Weights of a small transformer language model.
Architecture: LayerNorm before each block, learned positions, no biases in attention or MLP, untied embeddings, normalized queries and keys, attention and MLP in parallel.
Each number is 50 + 12 x the weight over its row's rms, rounded and kept within 0 to 99. Layers, rows and columns count from 0. The size before them is the row's rms in percent of the matrix's.

# layer 10 attention output (transposed), 256x224, rms 0.187, rows 63,126-127,190-191,254-255, columns 0-111
090:43 39 38 33 59 28 50 52 47 21 44 59 35 63 57 55 59 60 41 66 30 74 41 49 32 39 51 71 46 59 61 62 50 42 44 24 50 53 43 34 37 45 37 42 34 69 39 30 43 32 35 58 66 48 51 42 53 42 48 54 42 46 42 35 54 53 46 60 61 57 52 39 45 40 58 50 33 43 37 43 56 43 52 43 59 54 44 54 49 48 41 56 69 42 47 47 58 33 46 68 47 39 68 47 28 49 45 49 61 52 54 73
083:38 44 38 51 48 60 56 48 44 50 69 55 59 38 52 45 63 34 48 47 54 31 44 43 42 40 50 61 57 48 24 41 56 46 59 44 27 49 58 29 43 58 55 55 42 45 43 65 33 49 45 59 47 55 36 47 26 35 57 37 37 36 71 45 65 50 47 60 60 44 42 48 57 47 39 66 51 46 55 49 58 37 37 54 65 35 59 49 66 70 68 51 63 53 33 32 55 44 38 33 58 69 43 50 55 58 30 49 45 61 38 62
088:59 61 64 76 56 55 39 38 43 50 59 40 70 40 29 51 42 39 52 33 64 33 56 70 44 52 55 48 63 42 51 59 65 55 44 65 41 64 68 68 73 70 44 51 33 39 31 40 34 53 50 48 32 60 35 60 42 32 46 47 33 38 50 65 30 46 65 66 41 63 50 59 40 34 44 47 38 53 53 44 49 48 43 47 62 56 66 34 87 38 56 33 29 58 47 56 58 47 36 68 71 64 38 77 58 50 53 59 45 62 52 35
090:42 36 58 50 32 41 40 54 68 29 65 39 50 49 40 60 25 51 49 48 37 44 46 47 46 25 63 35 28 71 54 63 31 61 58 47 53 49 48 36 51 48 49 60 74 39 43 39 75 31 54 37 58 40 42 59 50 65 51 71 64 75 59 51 41 55 31 56 49 64 46 43 49 59 49 33 44 39 45 48 42 59 45 68 46 45 65 24 54 46 34 40 53 50 58 66 36 46 53 63 37 30 36 48 65 47 37 80 57 53 68 50
091:34 49 57 46 34 49 44 52 28 52 58 71 43 55 51 54 44 31 57 56 41 46 57 39 58 56 45 61 56 54 37 34 41 47 49 43 70 49 51 37 35 57 52 42 47 47 68 49 71 70 53 53 56 41 54 69 41 53 52 47 68 55 48 47 56 35 22 59 60 46 62 58 38 53 56 56 66 40 44 62 57 51 64 54 40 49 70 63 35 35 51 65 31 56 35 42 44 49 53 40 61 46 61 61 58 66 72 55 62 29 46 94
124:56 51 60 46 74 61 30 54 32 70 51 56 44 56 71 36 65 59 50 40 63 63 66 30 49 80 50 69 60 54 56 63 39 45 63 49 47 44 55 28 51 57 64 53 35 46 57 55 40 82 53 75 30 69 54 30 68 51 50 39 55 64 45 56 29 43 41 38 66 50 39 63 41 38 36 48 53 42 36 58 58 57 59 18 54 58 42 53 29 45 46 66 51 65 52 56 61 59 38 43 50 59 76 62 38 50 63 25 62 44 31 45
122:39 34 37 65 50 53 69 55 58 57 43 47 66 55 44 56 44 62 36 53 59 59 50 28 54 55 50 42 49 58 47 44 52 53 51 50 30 54 39 54 49 37 64 61 63 44 49 61 51 54 46 45 61 28 52 46 48 55 47 62 58 51 65 49 60 44 56 49 27 41 38 62 50 51 51 64 44 62 57 47 32 46 44 33 29 29 50 52 42 54 54 51 56 57 74 55 51 47 36 54 35 52 29 38 58 66 45 37 36 64 72 20
# layer 10 attention value, 64x224, rms 0.192, rows 63, columns 0-111
097:48 78 62 27 52 46 49 56 46 52 63 42 50 63 58 48 40 71 44 41 64 47 61 63 66 47 59 51 41 43 29 44 52 35 51 58 54 32 33 46 34 52 51 44 59 56 67 54 44 57 54 78 46 57 58 31 46 52 51 52 33 48 59 54 65 59 70 48 54 51 53 54 45 66 47 23 57 67 50 46 57 29 65 73 50 71 18 41 40 59 46 47 49 62 50 49 56 73 73 40 63 50 65 39 51 35 61 42 85 50 34 57
# layer 10 MLP up, 896x224, rms 0.194, rows 0-27, columns 0-111
092:51 57 43 53 48 62 47 54 79 43 43 46 37 49 57 39 70 45 58 36 30 66 40 40 31 53 50 63 35 56 41 37 47 45 43 39 49 44 52 28 52 62 49 41 40 65 45 44 57 40 92 83 48 58 65 75 52 55 66 39 56 61 45 43 46 53 71 43 48 49 65 40 68 70 29 41 38 41 57 52 57 85 68 28 50 54 53 61 56 44 53 42 56 67 60 46 49 52 37 51 52 59 56 62 44 65 51 36 59 61 60 61
098:64 49 44 61 49 42 58 42 52 65 74 28 50 31 52 55 53 54 34 47 57 57 56 28 48 53 54 72 41 34 36 41 61 64 65 54 61 52 45 67 46 57 44 58 54 59 62 61 49 57 65 52 61 70 75 43 62 52 62 54 71 42 43 54 38 34 56 35 55 41 54 42 54 45 45 51 47 63 56 38 71 58 72 45 59 53 41 37 58 54 48 62 47 56 63 24 59 42 35 41 62 62 57 68 50 29 45 48 68 68 67 39
101:42 62 34 52 49 53 53 35 49 50 33 41 49 46 83 56 46 53 59 33 60 49 43 21 52 50 38 49 52 47 52 54 62 47 61 42 51 38 48 46 39 27 34 54 63 53 51 49 34 81 54 56 31 54 48 53 57 76 30 56 47 44 64 69 60 71 44 27 56 50 47 30 25 37 71 66 41 71 60 65 42 57 45 47 65 41 50 53 39 43 55 79 70 46 40 27 33 50 49 65 41 63 54 53 55 44 48 20 49 66 52 46
100:46 49 41 58 53 37 53 85 64 43 63 57 46 61 46 53 61 36 72 80 43 47 55 34 45 32 44 44 56 54 55 44 51 43 59 52 40 54 50 64 67 62 55 47 49 58 46 59 53 47 36 77 61 55 73 59 45 41 41 60 52 57 50 46 64 44 31 58 41 59 56 47 52 57 57 72 27 52 49 54 58 83 47 48 46 50 50 40 59 53 35 71 35 33 75 60 74 71 37 44 58 55 53 76 39 65 45 70 64 47 29 43
103:53 59 41 53 20 71 71 51 52 58 41 53 46 31 37 70 55 32 54 39 35 41 51 26 39 42 63 77 39 58 50 30 33 39 50 54 51 47 62 64 48 67 56 31 57 48 56 60 68 59 41 44 41 41 50 57 39 39 22 50 56 39 67 36 39 42 46 47 32 34 64 60 37 43 54 53 37 36 45 55 40 49 28 59 38 54 45 63 41 49 63 50 29 71 35 35 43 29 52 55 71 52 30 77 54 36 50 37 49 59 43 30
095:27 54 47 50 42 41 33 41 33 44 24 31 38 69 39 51 66 58 48 62 46 48 38 44 39 37 55 28 36 65 45 49 54 42 50 40 31 30 61 58 38 52 56 26 72 52 45 60 64 49 40 47 34 38 33 40 56 53 48 55 56 38 68 45 53 62 32 29 37 29 54 37 61 45 56 47 39 65 61 75 38 32 63 58 47 83 49 32 66 54 29 50 54 51 14 33 43 50 37 63 33 47 52 43 65 42 32 36 47 67 43 55
100:53 60 43 56 37 40 47 41 64 43 37 34 43 64 54 45 51 49 55 65 55 56 49 51 43 63 24 55 19 74 44 41 41 58 79 53 55 56 29 45 70 59 56 60 49 37 44 66 47 68 49 50 44 49 60 59 39 58 36 32 69 44 43 46 66 63 53 39 69 59 64 42 46 51 41 60 52 59 56 63 40 61 43 42 50 39 52 30 71 48 55 52 54 39 59 43 49 68 69 51 82 45 37 44 65 61 39 42 56 59 43 63
099:38 63 48 36 69 43 48 50 44 44 27 42 43 66 72 58 50 44 87 46 51 38 61 65 41 49 60 38 50 42 49 39 42 34 47 42 37 70 41 57 48 49 60 53 40 38 65 44 59 40 63 49 36 36 46 48 26 57 67 46 46 43 53 39 66 41 59 51 70 64 62 59 52 69 44 51 54 61 31 53 40 64 63 42 54 67 54 46 68 69 42 36 46 40 39 70 32 51 53 41 41 68 37 70 64 26 30 31 61 59 46 41
113:39 42 54 65 56 63 38 32 47 40 49 56 48 71 48 50 44 69 65 49 66 35 48 34 40 54 56 31 48 44 60 58 77 38 69 42 64 72 69 59 64 48 30 35 43 69 35 52 43 59 40 42 71 56 40 55 55 48 47 45 43 49 63 50 51 64 63 49 59 44 48 27 61 46 35 31 28 53 53 54 57 53 48 44 36 39 68 41 42 41 39 48 48 51 71 58 46 41 55 55 48 44 52 32 63 16 66 51 44 68 64 54
103:44 40 43 49 42 66 46 47 49 33 46 66 56 50 50 44 44 66 31 31 58 38 65 48 63 48 46 76 57 52 59 54 49 39 41 38 29 46 64 29 44 59 44 31 51 47 46 47 28 38 47 62 56 52 43 54 60 28 58 30 39 39 74 43 51 57 66 61 50 31 48 70 72 49 51 66 57 62 60 67 44 38 35 61 52 40 31 69 62 48 70 58 49 67 58 31 79 47 45 57 52 33 63 36 39 55 38 75 64 47 46 46
108:67 51 36 40 42 29 52 52 62 56 79 54 54 78 52 43 50 58 62 68 66 60 54 55 44 47 36 48 46 22 60 32 30 42 60 50 59 38 62 62 56 49 35 34 37 66 35 51 55 55 36 51 42 55 32 69 65 47 57 84 48 58 42 64 53 60 30 49 56 69 41 34 48 55 44 43 52 52 39 64 51 33 51 65 49 60 63 42 40 60 68 41 59 62 52 53 64 46 70 41 45 39 33 49 38 44 28 41 41 48 63 63
090:60 45 65 29 61 37 56 27 45 56 59 32 60 50 66 29 40 63 40 43 35 66 38 43 39 48 50 59 61 65 59 38 33 49 66 60 59 34 43 50 66 41 57 46 50 47 63 55 38 51 36 53 65 43 70 38 48 43 35 52 40 48 42 44 67 67 69 53 61 36 62 51 54 50 66 51 52 52 57 64 17 38 61 42 26 35 48 37 43 49 41 45 53 46 35 45 50 69 19 53 34 60 58 51 61 37 49 54 48 52 56 67
104:44 59 52 61 64 50 65 46 53 48 47 68 64 79 39 56 77 46 66 72 45 55 46 50 49 54 54 44 58 41 78 44 43 64 47 55 72 63 55 55 41 50 74 56 40 49 61 86 44 45 48 64 63 51 55 22 49 36 52 46 43 51 60 50 61 49 64 40 61 09 50 37 52 55 70 57 44 49 46 52 51 41 56 67 32 74 40 54 52 52 54 59 59 80 71 41 34 51 45 67 59 47 61 52 51 52 60 41 62 42 36 62
097:60 37 36 40 55 56 51 55 69 60 57 64 57 56 48 31 45 48 62 49 62 52 72 28 35 54 56 36 66 61 59 40 55 30 32 29 47 38 48 61 45 67 56 49 45 40 48 59 56 59 58 56 47 59 37 53 18 61 61 63 55 56 56 36 54 62 47 30 56 57 52 42 30 35 71 27 62 64 51 47 57 46 42 30 60 39 33 36 29 54 48 46 77 41 24 50 62 45 51 41 51 66 69 48 44 57 53 50 59 60 52 45
097:45 19 77 45 51 63 56 58 38 44 38 47 60 50 34 40 26 57 36 60 42 46 43 40 48 68 50 29 40 71 55 47 49 20 60 54 36 65 54 42 28 35 49 64 61 36 64 50 70 63 59 47 38 56 47 33 56 53 49 44 48 53 41 51 46 77 41 74 23 33 62 38 54 53 51 48 46 28 48 51 57 57 44 36 42 45 61 42 41 34 59 62 50 28 39 50 49 31 63 64 48 47 51 35 40 46 34 38 23 65 61 53
097:46 73 75 64 50 57 59 54 48 73 52 43 52 46 64 47 52 70 62 29 50 51 76 52 51 53 51 46 57 52 39 65 77 48 57 64 39 47 61 52 34 50 50 58 25 58 27 62 51 31 43 35 50 37 46 54 48 55 54 44 65 61 44 35 30 54 49 42 53 54 61 55 52 52 64 73 49 52 57 55 51 80 58 30 51 39 56 50 38 36 57 51 71 37 57 62 43 70 40 63 64 60 55 53 59 44 71 49 59 64 51 48
098:57 52 54 40 28 51 41 53 59 42 68 31 56 47 43 24 68 45 49 44 50 36 65 68 36 63 44 61 50 43 34 37 59 64 56 40 43 60 51 40 53 58 49 38 60 61 50 47 58 49 59 39 42 57 73 31 56 73 44 46 50 62 31 36 47 58 55 51 37 61 61 65 67 65 54 44 56 36 39 60 52 67 60 54 46 43 53 52 64 36 46 50 70 48 48 47 43 51 48 65 53 52 63 31 59 41 41 28 43 46 63 34
103:67 53 65 83 66 50 55 38 43 45 46 47 37 51 46 38 41 73 71 35 77 29 48 37 55 42 38 54 52 50 38 63 49 36 66 58 65 55 65 60 47 53 56 61 55 37 58 56 52 55 49 38 36 54 58 49 41 59 32 59 37 64 44 71 48 62 44 58 38 52 53 55 19 39 62 41 53 62 47 32 42 53 60 54 46 62 55 57 42 59 43 39 11 51 54 56 60 53 56 54 54 35 40 51 55 54 63 35 68 36 73 34
101:78 64 52 40 53 42 46 37 50 48 44 58 40 71 57 64 29 53 53 47 29 40 49 48 53 38 65 50 49 41 60 44 52 39 53 33 58 36 33 36 81 55 21 53 36 35 54 30 57 37 82 54 65 42 34 59 49 50 55 56 52 55 61 66 54 39 61 52 31 57 54 51 63 55 56 62 32 51 57 49 66 52 56 38 51 61 38 61 47 63 47 37 41 51 63 49 53 34 49 49 35 50 51 61 60 58 48 67 46 80 49 53
090:60 59 65 36 66 52 84 39 37 52 51 28 55 72 55 35 36 48 69 52 51 46 64 48 40 58 52 47 61 68 56 67 51 38 50 57 31 54 30 35 54 39 57 33 62 55 41 44 25 43 68 36 51 35 54 55 44 56 46 35 45 47 62 32 44 73 75 58 56 59 49 44 60 29 50 64 45 64 43 44 55 48 45 50 46 60 48 38 40 49 39 46 53 36 38 37 31 49 60 35 57 45 46 75 57 40 33 40 42 51 56 59
099:41 44 51 63 35 61 56 28 61 32 66 90 52 43 34 31 55 44 55 41 36 39 42 65 52 36 54 55 46 45 50 52 58 44 70 61 34 40 51 50 46 56 43 27 59 53 41 43 49 78 44 72 40 32 31 47 36 53 32 33 37 43 51 59 49 29 45 55 25 36 45 48 60 54 48 35 67 68 31 49 55 49 60 42 41 52 55 57 47 58 58 62 49 56 44 42 43 58 44 64 29 72 53 44 38 45 52 47 52 63 65 50
107:44 70 76 44 55 35 42 41 55 67 63 47 38 42 45 42 85 76 70 43 55 45 61 40 38 38 40 55 60 50 53 65 75 54 45 37 64 43 55 35 51 36 37 47 56 57 47 26 67 26 52 32 44 56 29 57 41 59 40 52 55 54 55 59 59 43 45 26 66 42 45 47 31 50 32 61 22 69 47 45 46 42 32 71 64 48 51 51 62 58 60 37 48 50 44 22 62 51 40 47 53 55 35 87 36 41 30 56 59 38 49 46
096:55 38 39 40 58 49 22 46 42 43 41 49 43 76 55 61 58 57 59 61 67 68 48 46 40 59 41 40 51 34 42 47 40 60 70 11 13 65 41 41 60 62 38 35 52 45 42 67 27 40 37 48 32 59 53 50 66 64 62 74 46 54 45 64 49 55 57 86 39 58 51 35 50 56 35 57 54 36 41 44 73 45 40 46 62 48 63 56 69 31 52 49 49 58 58 49 48 57 62 60 42 68 49 45 61 55 53 63 46 40 53 38
101:49 56 61 53 51 42 56 38 51 32 37 49 82 31 39 62 65 43 48 31 43 48 50 54 57 72 50 54 57 32 41 46 39 46 47 43 54 45 35 50 53 40 47 42 38 29 55 38 49 39 58 52 41 65 83 40 46 46 56 43 40 70 39 43 43 60 59 68 49 56 68 37 50 50 37 66 41 56 53 45 47 36 34 44 54 69 54 42 50 37 68 33 44 44 51 33 56 66 43 37 67 73 35 48 57 33 67 45 69 64 64 57
095:45 51 53 55 79 62 55 35 58 82 51 33 43 67 39 40 39 49 52 50 49 87 60 62 60 52 57 61 45 23 58 42 54 59 55 55 71 65 57 50 37 31 45 60 38 62 65 63 33 42 41 56 46 44 67 61 32 43 60 41 30 36 58 58 46 40 51 47 61 42 59 57 51 50 62 37 36 61 55 46 45 58 70 57 52 55 57 54 41 53 53 42 43 46 51 39 55 56 54 61 28 45 35 52 43 46 30 60 51 35 52 33
098:59 44 48 48 35 53 54 66 34 78 33 39 45 49 50 54 46 62 61 46 35 54 48 36 35 51 81 53 36 37 75 66 53 50 55 55 49 36 47 36 57 40 41 32 49 47 65 44 58 46 32 66 44 78 69 64 56 66 66 63 42 48 66 64 52 38 31 72 63 44 43 32 48 40 46 44 43 51 61 46 62 29 46 49 61 67 53 67 48 55 61 40 44 61 42 16 69 56 47 45 32 58 51 42 25 60 50 51 57 51 53 63
096:64 65 54 48 62 44 51 49 49 28 41 47 49 40 45 55 64 57 77 58 67 74 67 44 38 24 44 55 33 40 32 66 46 23 31 44 60 50 55 61 73 75 53 40 53 40 57 71 59 49 56 70 61 30 48 61 51 50 59 57 48 41 61 65 64 48 44 60 40 33 24 53 44 33 52 45 46 42 55 82 64 40 52 24 65 49 41 58 74 75 55 69 56 43 33 52 46 26 45 64 34 41 36 40 59 52 56 43 43 52 58 66
103:38 53 38 49 30 40 73 46 48 43 62 65 58 54 43 62 49 34 69 45 49 67 59 67 45 37 43 53 42 29 46 56 47 47 64 64 43 52 52 40 54 59 19 25 69 62 56 51 61 75 71 32 55 24 37 52 46 63 54 39 43 43 39 67 43 66 58 34 42 47 57 54 45 51 47 56 58 62 49 27 48 53 32 37 65 73 41 66 47 54 69 48 39 59 45 37 50 39 56 60 45 51 44 57 44 57 61 62 86 53 36 45
# layer 10 MLP down (transposed), 896x224, rms 0.189, rows 0-26, columns 0-111
088:72 36 39 45 49 37 37 62 33 60 44 49 32 58 36 55 40 39 67 60 36 40 59 22 43 40 54 47 33 55 51 53 72 38 72 48 44 72 69 38 57 55 61 35 68 33 41 74 46 46 35 44 59 76 68 53 48 55 65 70 49 50 41 53 56 59 55 56 46 35 26 56 31 51 62 53 50 50 55 38 31 40 33 51 57 48 56 58 48 71 44 64 51 28 44 26 37 42 37 32 56 41 25 58 64 32 48 36 35 59 49 46
091:47 52 60 63 62 44 42 59 44 51 59 74 61 46 60 58 51 41 56 49 51 51 62 64 20 30 53 61 43 59 77 58 40 27 72 49 41 41 60 40 60 45 59 53 69 62 41 49 40 62 20 51 48 50 44 47 34 62 48 68 53 61 51 54 44 43 41 61 42 50 55 39 50 64 53 39 40 40 68 46 43 40 40 73 61 57 47 54 45 35 50 29 32 61 40 52 57 34 49 47 31 46 32 31 62 41 27 53 41 49 45 30
094:63 66 48 52 66 51 53 52 39 35 54 50 48 55 38 36 55 69 55 51 37 63 51 56 45 37 49 49 85 37 61 49 61 43 53 48 42 54 57 51 39 50 64 48 73 73 55 70 71 63 36 44 52 48 54 62 56 39 41 61 54 40 58 57 54 43 11 52 71 60 26 41 67 40 61 46 41 60 36 42 57 36 64 51 46 41 47 67 39 26 58 39 29 40 61 58 42 62 67 42 63 65 30 42 52 53 39 44 52 37 56 52
089:43 39 31 30 65 63 67 56 52 25 30 44 42 41 43 47 42 42 62 75 61 52 56 60 50 60 47 43 56 57 54 56 40 50 50 52 49 43 28 55 46 34 47 40 49 31 34 44 45 43 39 54 66 44 69 70 52 32 68 47 36 62 66 51 26 59 57 34 22 67 56 64 55 43 58 49 71 43 61 43 52 47 58 24 43 66 41 64 48 57 71 57 40 39 51 47 32 55 56 41 65 22 43 41 51 54 52 56 66 35 50 30
108:41 71 71 65 45 29 54 50 49 67 62 57 61 27 34 47 59 39 57 42 31 45 48 62 36 58 32 53 45 51 34 63 47 65 32 52 45 40 73 59 49 34 63 45 46 51 29 39 43 50 39 13 49 35 67 52 33 33 74 43 37 51 64 52 44 35 61 57 40 40 77 69 39 39 42 27 62 48 34 49 45 56 61 47 46 64 38 28 75 39 34 50 33 54 26 49 53 70 46 51 43 30 68 56 44 56 44 42 27 45 71 45
092:56 57 45 42 45 61 35 54 50 59 47 55 44 48 35 56 43 56 32 57 51 58 40 52 70 54 50 56 48 50 39 39 43 76 50 66 44 71 50 61 63 37 46 68 42 55 46 49 40 46 20 50 58 65 31 61 17 48 47 68 42 55 68 69 56 46 34 70 52 35 43 53 30 46 55 23 61 28 56 52 65 60 52 38 53 49 55 45 37 52 49 37 57 47 53 59 51 41 47 38 59 65 50 53 59 54 48 60 21 51 48 40
107:35 73 49 27 48 44 63 58 40 40 37 42 55 65 60 51 60 55 56 45 48 38 76 61 53 35 65 57 57 34 39 40 50 42 35 45 46 71 72 42 76 35 77 68 45 66 56 56 50 46 40 45 59 48 52 60 43 47 55 48 49 54 54 57 54 55 56 54 50 46 62 66 51 57 55 47 52 51 51 45 52 47 51 56 39 73 49 17 37 47 46 35 43 47 61 40 38 50 45 36 49 58 58 42 55 31 65 54 45 70 54 52
109:49 45 52 75 73 48 55 71 53 59 50 31 60 48 51 58 41 66 56 34 65 51 44 41 63 42 37 69 46 84 51 46 42 44 54 66 42 51 41 62 49 52 47 55 37 42 55 58 59 51 29 60 44 66 32 53 50 32 72 58 48 52 69 42 62 34 55 60 57 43 45 56 23 53 56 68 57 43 61 56 67 66 45 68 52 44 49 41 53 39 42 63 50 34 54 72 23 48 53 68 50 53 15 48 45 51 55 66 43 48 48 29
095:49 35 43 60 46 58 52 67 48 53 48 40 53 34 35 77 62 67 61 53 56 43 53 56 41 36 44 55 62 64 51 58 43 37 53 67 47 83 36 45 53 51 45 49 57 53 33 54 35 60 60 26 59 50 61 38 41 44 57 48 55 79 57 67 45 33 66 51 51 72 54 60 52 46 71 48 71 45 51 53 70 36 44 44 45 37 58 64 58 31 55 59 70 43 57 56 46 42 58 73 44 31 65 52 38 55 46 28 44 50 39 63
095:32 63 43 56 61 57 34 54 36 49 43 51 49 58 57 56 31 51 49 60 38 43 57 48 54 48 60 75 59 63 35 40 25 54 45 33 61 28 52 50 60 59 58 56 68 31 46 41 38 42 53 43 59 60 47 75 54 50 60 49 35 58 40 45 50 85 38 39 57 55 44 40 41 34 37 43 22 42 57 65 46 50 50 57 33 43 45 40 28 55 39 67 43 51 55 49 26 60 42 47 46 37 38 44 50 50 62 62 54 32 37 22
104:43 65 47 65 59 52 55 43 59 70 55 48 52 65 59 47 46 50 51 49 61 69 35 62 47 49 39 54 64 60 46 59 34 62 50 62 73 47 49 45 42 80 67 43 44 37 47 52 39 58 82 81 34 34 40 48 46 32 46 63 29 49 37 48 34 65 63 50 44 84 44 51 28 48 39 63 72 70 55 35 38 45 67 52 54 51 62 54 42 74 49 26 38 51 59 50 46 54 59 44 65 46 38 67 40 55 55 38 55 21 41 57
088:48 22 64 50 39 61 35 41 53 37 22 80 41 54 40 59 63 46 56 40 41 54 58 61 64 63 51 48 45 31 52 64 44 19 50 34 60 38 59 59 55 39 46 40 39 45 35 79 48 41 56 32 36 68 45 57 52 43 43 67 53 81 58 71 37 43 35 36 63 47 62 54 31 52 44 53 37 54 36 35 70 55 47 57 48 61 43 38 55 59 42 70 45 52 76 47 53 49 76 43 74 44 29 44 41 46 48 45 44 59 61 46
100:28 59 63 45 29 35 62 51 53 45 59 48 65 57 36 62 56 40 40 53 47 57 29 43 46 44 29 46 57 61 41 05 62 38 52 60 51 24 64 51 45 52 29 27 51 53 54 35 68 61 55 51 60 79 64 32 40 39 42 58 54 40 53 43 60 45 41 64 66 40 52 76 56 71 54 55 41 47 39 57 42 48 44 42 51 50 69 52 50 49 65 44 26 51 29 63 71 47 47 56 36 36 66 44 26 38 47 56 66 40 39 48
104:46 43 11 29 60 50 68 61 70 44 58 50 70 53 35 57 58 66 43 32 52 41 59 39 52 44 76 61 44 69 61 32 55 44 37 50 48 29 49 66 44 25 36 43 52 39 58 44 46 46 22 45 39 59 59 52 33 45 54 61 55 84 64 29 45 52 40 51 77 66 52 51 59 53 34 43 57 35 48 43 39 55 41 44 52 47 64 62 44 62 55 50 44 59 24 59 48 68 58 46 25 58 43 59 59 30 57 52 40 60 42 49
103:54 39 49 66 53 43 52 26 43 55 32 37 29 40 45 50 59 53 57 51 53 54 36 60 36 46 51 35 56 54 63 43 76 71 38 57 51 64 46 77 47 46 46 52 45 53 77 70 40 35 28 20 50 54 43 60 65 59 55 62 32 40 51 66 69 48 38 45 55 30 49 48 31 52 59 60 45 55 31 58 41 49 40 67 49 49 51 61 43 51 74 70 48 58 59 43 65 28 63 60 72 55 61 31 56 26 51 38 64 50 61 41
100:50 65 50 53 50 58 80 58 84 41 29 48 63 61 44 52 40 35 58 68 45 57 30 48 55 35 60 50 48 56 50 53 30 50 38 44 48 57 48 55 46 58 47 66 46 81 83 69 73 61 66 39 57 50 38 44 47 59 41 40 39 25 46 46 30 39 21 45 59 56 63 46 61 72 62 59 44 42 48 48 44 45 55 25 54 39 41 46 58 45 43 30 59 32 80 46 48 53 76 36 49 53 56 67 50 36 38 54 75 48 43 37
108:46 53 58 50 64 46 50 66 37 31 58 63 60 41 42 33 51 38 51 54 41 52 34 43 48 50 69 47 59 72 37 50 62 58 45 43 33 33 47 54 33 58 37 36 49 51 47 45 48 38 58 53 51 37 46 36 44 49 22 56 59 52 72 29 64 52 47 45 64 35 40 46 32 62 46 36 52 38 33 45 09 54 50 50 45 47 52 56 56 46 67 50 29 47 50 65 61 64 54 50 54 30 58 55 55 62 57 39 49 63 48 66
109:48 49 39 50 31 64 70 37 63 34 30 64 35 41 57 41 43 46 47 45 50 46 53 56 54 67 33 46 72 48 73 56 57 74 52 65 83 53 60 45 56 37 55 74 42 41 43 41 56 62 63 44 45 51 49 74 67 28 52 49 27 47 42 55 67 44 53 53 39 35 48 38 48 52 63 61 36 46 77 65 20 56 30 61 37 51 56 55 49 32 66 66 35 22 57 45 53 59 61 48 50 55 41 49 48 47 64 52 71 39 29 42
102:51 46 43 38 74 35 40 58 46 66 39 68 52 51 51 53 48 54 42 33 64 56 45 64 53 61 51 62 38 53 42 45 31 45 51 71 47 38 57 80 54 34 37 56 67 53 51 32 40 45 41 54 43 59 44 52 58 61 62 37 69 45 35 39 62 52 37 60 54 53 30 55 68 60 40 52 21 53 48 47 20 51 37 48 45 47 56 44 64 47 42 39 47 49 64 41 48 50 34 54 39 30 31 54 59 62 32 38 48 29 44 80
092:63 55 51 51 47 73 42 63 56 47 51 35 62 43 36 50 60 38 63 65 25 33 44 57 52 47 68 38 60 56 47 62 51 71 40 51 66 44 30 55 58 49 38 53 32 57 52 54 46 51 58 58 42 56 38 47 63 52 67 44 55 41 30 66 54 37 28 41 38 55 56 64 68 48 52 35 40 53 60 62 47 52 40 44 41 46 41 72 66 46 53 40 63 50 57 51 53 36 38 40 46 41 40 29 27 47 74 46 50 64 58 41
099:75 26 42 52 69 53 57 47 60 38 75 53 76 47 61 60 54 62 61 46 57 66 48 76 53 52 52 59 40 42 41 58 50 67 60 35 35 42 39 48 34 65 43 54 53 61 42 56 60 72 32 34 72 14 46 35 52 52 55 61 59 37 64 59 51 39 50 49 46 50 39 44 57 40 44 40 46 59 33 46 49 66 36 66 45 28 37 43 59 63 61 49 51 46 48 57 35 53 32 54 60 46 49 48 41 42 66 52 78 38 47 54
099:23 60 38 49 39 30 54 46 40 54 65 52 53 59 42 38 50 55 45 58 64 35 28 54 62 48 34 54 52 39 40 46 72 48 36 36 41 46 39 46 51 58 57 51 47 54 69 58 53 67 60 36 41 52 47 41 49 68 48 51 21 39 54 54 58 51 54 48 61 55 42 40 75 47 69 58 56 79 51 50 58 44 53 56 51 59 56 46 59 77 38 72 73 42 46 45 45 35 49 49 44 54 68 35 39 54 48 53 29 16 39 54
093:48 44 59 31 62 61 50 57 68 58 44 40 34 48 48 61 60 49 40 50 51 56 52 37 55 45 44 35 35 40 41 79 48 37 38 43 57 47 51 60 50 53 60 16 53 52 59 44 59 54 68 59 42 39 42 42 61 54 48 51 41 42 59 54 57 36 60 43 51 46 33 65 47 40 40 38 32 56 50 42 74 42 31 48 42 68 95 46 37 83 52 61 64 56 59 45 51 76 49 55 43 60 52 46 54 73 40 37 53 44 16 58
103:64 50 40 48 35 37 32 46 39 55 61 65 68 54 57 58 53 55 43 64 48 45 58 45 20 51 68 29 66 45 72 57 56 43 33 44 32 51 38 46 52 54 35 55 47 24 33 41 68 71 51 43 68 35 74 44 46 57 56 26 52 48 44 40 44 49 63 57 23 41 43 62 56 48 44 42 47 50 79 58 74 40 48 59 65 50 44 69 41 41 42 40 45 44 67 38 51 54 65 63 56 48 61 24 36 61 52 48 69 51 42 71
085:48 46 59 50 48 44 48 60 26 55 38 81 58 51 44 43 22 41 71 34 50 15 43 45 57 52 59 63 46 38 49 33 61 63 54 64 47 30 53 58 85 69 46 25 62 53 32 35 43 38 31 51 56 59 64 48 48 51 59 63 49 68 52 42 67 50 63 60 32 43 53 47 42 57 54 50 43 47 42 69 61 50 52 65 46 56 55 60 45 57 52 64 50 30 43 29 36 52 49 46 36 59 46 69 60 46 65 42 35 43 59 53
090:55 47 55 30 69 25 64 55 59 60 51 40 68 52 38 61 57 42 57 72 47 61 35 42 70 47 43 56 42 37 62 56 39 41 56 63 47 60 42 50 56 51 55 24 39 38 70 44 52 56 51 47 62 54 32 56 67 47 50 42 39 51 59 61 63 43 56 33 61 58 48 46 47 73 31 53 56 60 46 32 24 50 46 62 60 62 55 61 44 50 53 55 62 49 64 67 32 49 23 55 43 40 48 56 58 49 30 56 58 48 65 61
103:23 57 42 46 43 61 42 49 43 71 40 51 51 67 33 51 54 40 61 48 38 24 53 43 60 66 45 72 44 62 68 50 55 40 37 37 56 40 43 37 54 58 37 58 51 57 40 41 56 54 77 59 59 60 38 54 51 51 61 67 64 63 26 55 51 39 51 53 47 61 40 58 64 48 23 22 55 56 60 71 37 66 33 50 56 41 54 58 64 60 65 27 58 67 57 67 32 49 59 50 62 51 59 54 55 52 44 59 54 66 41 64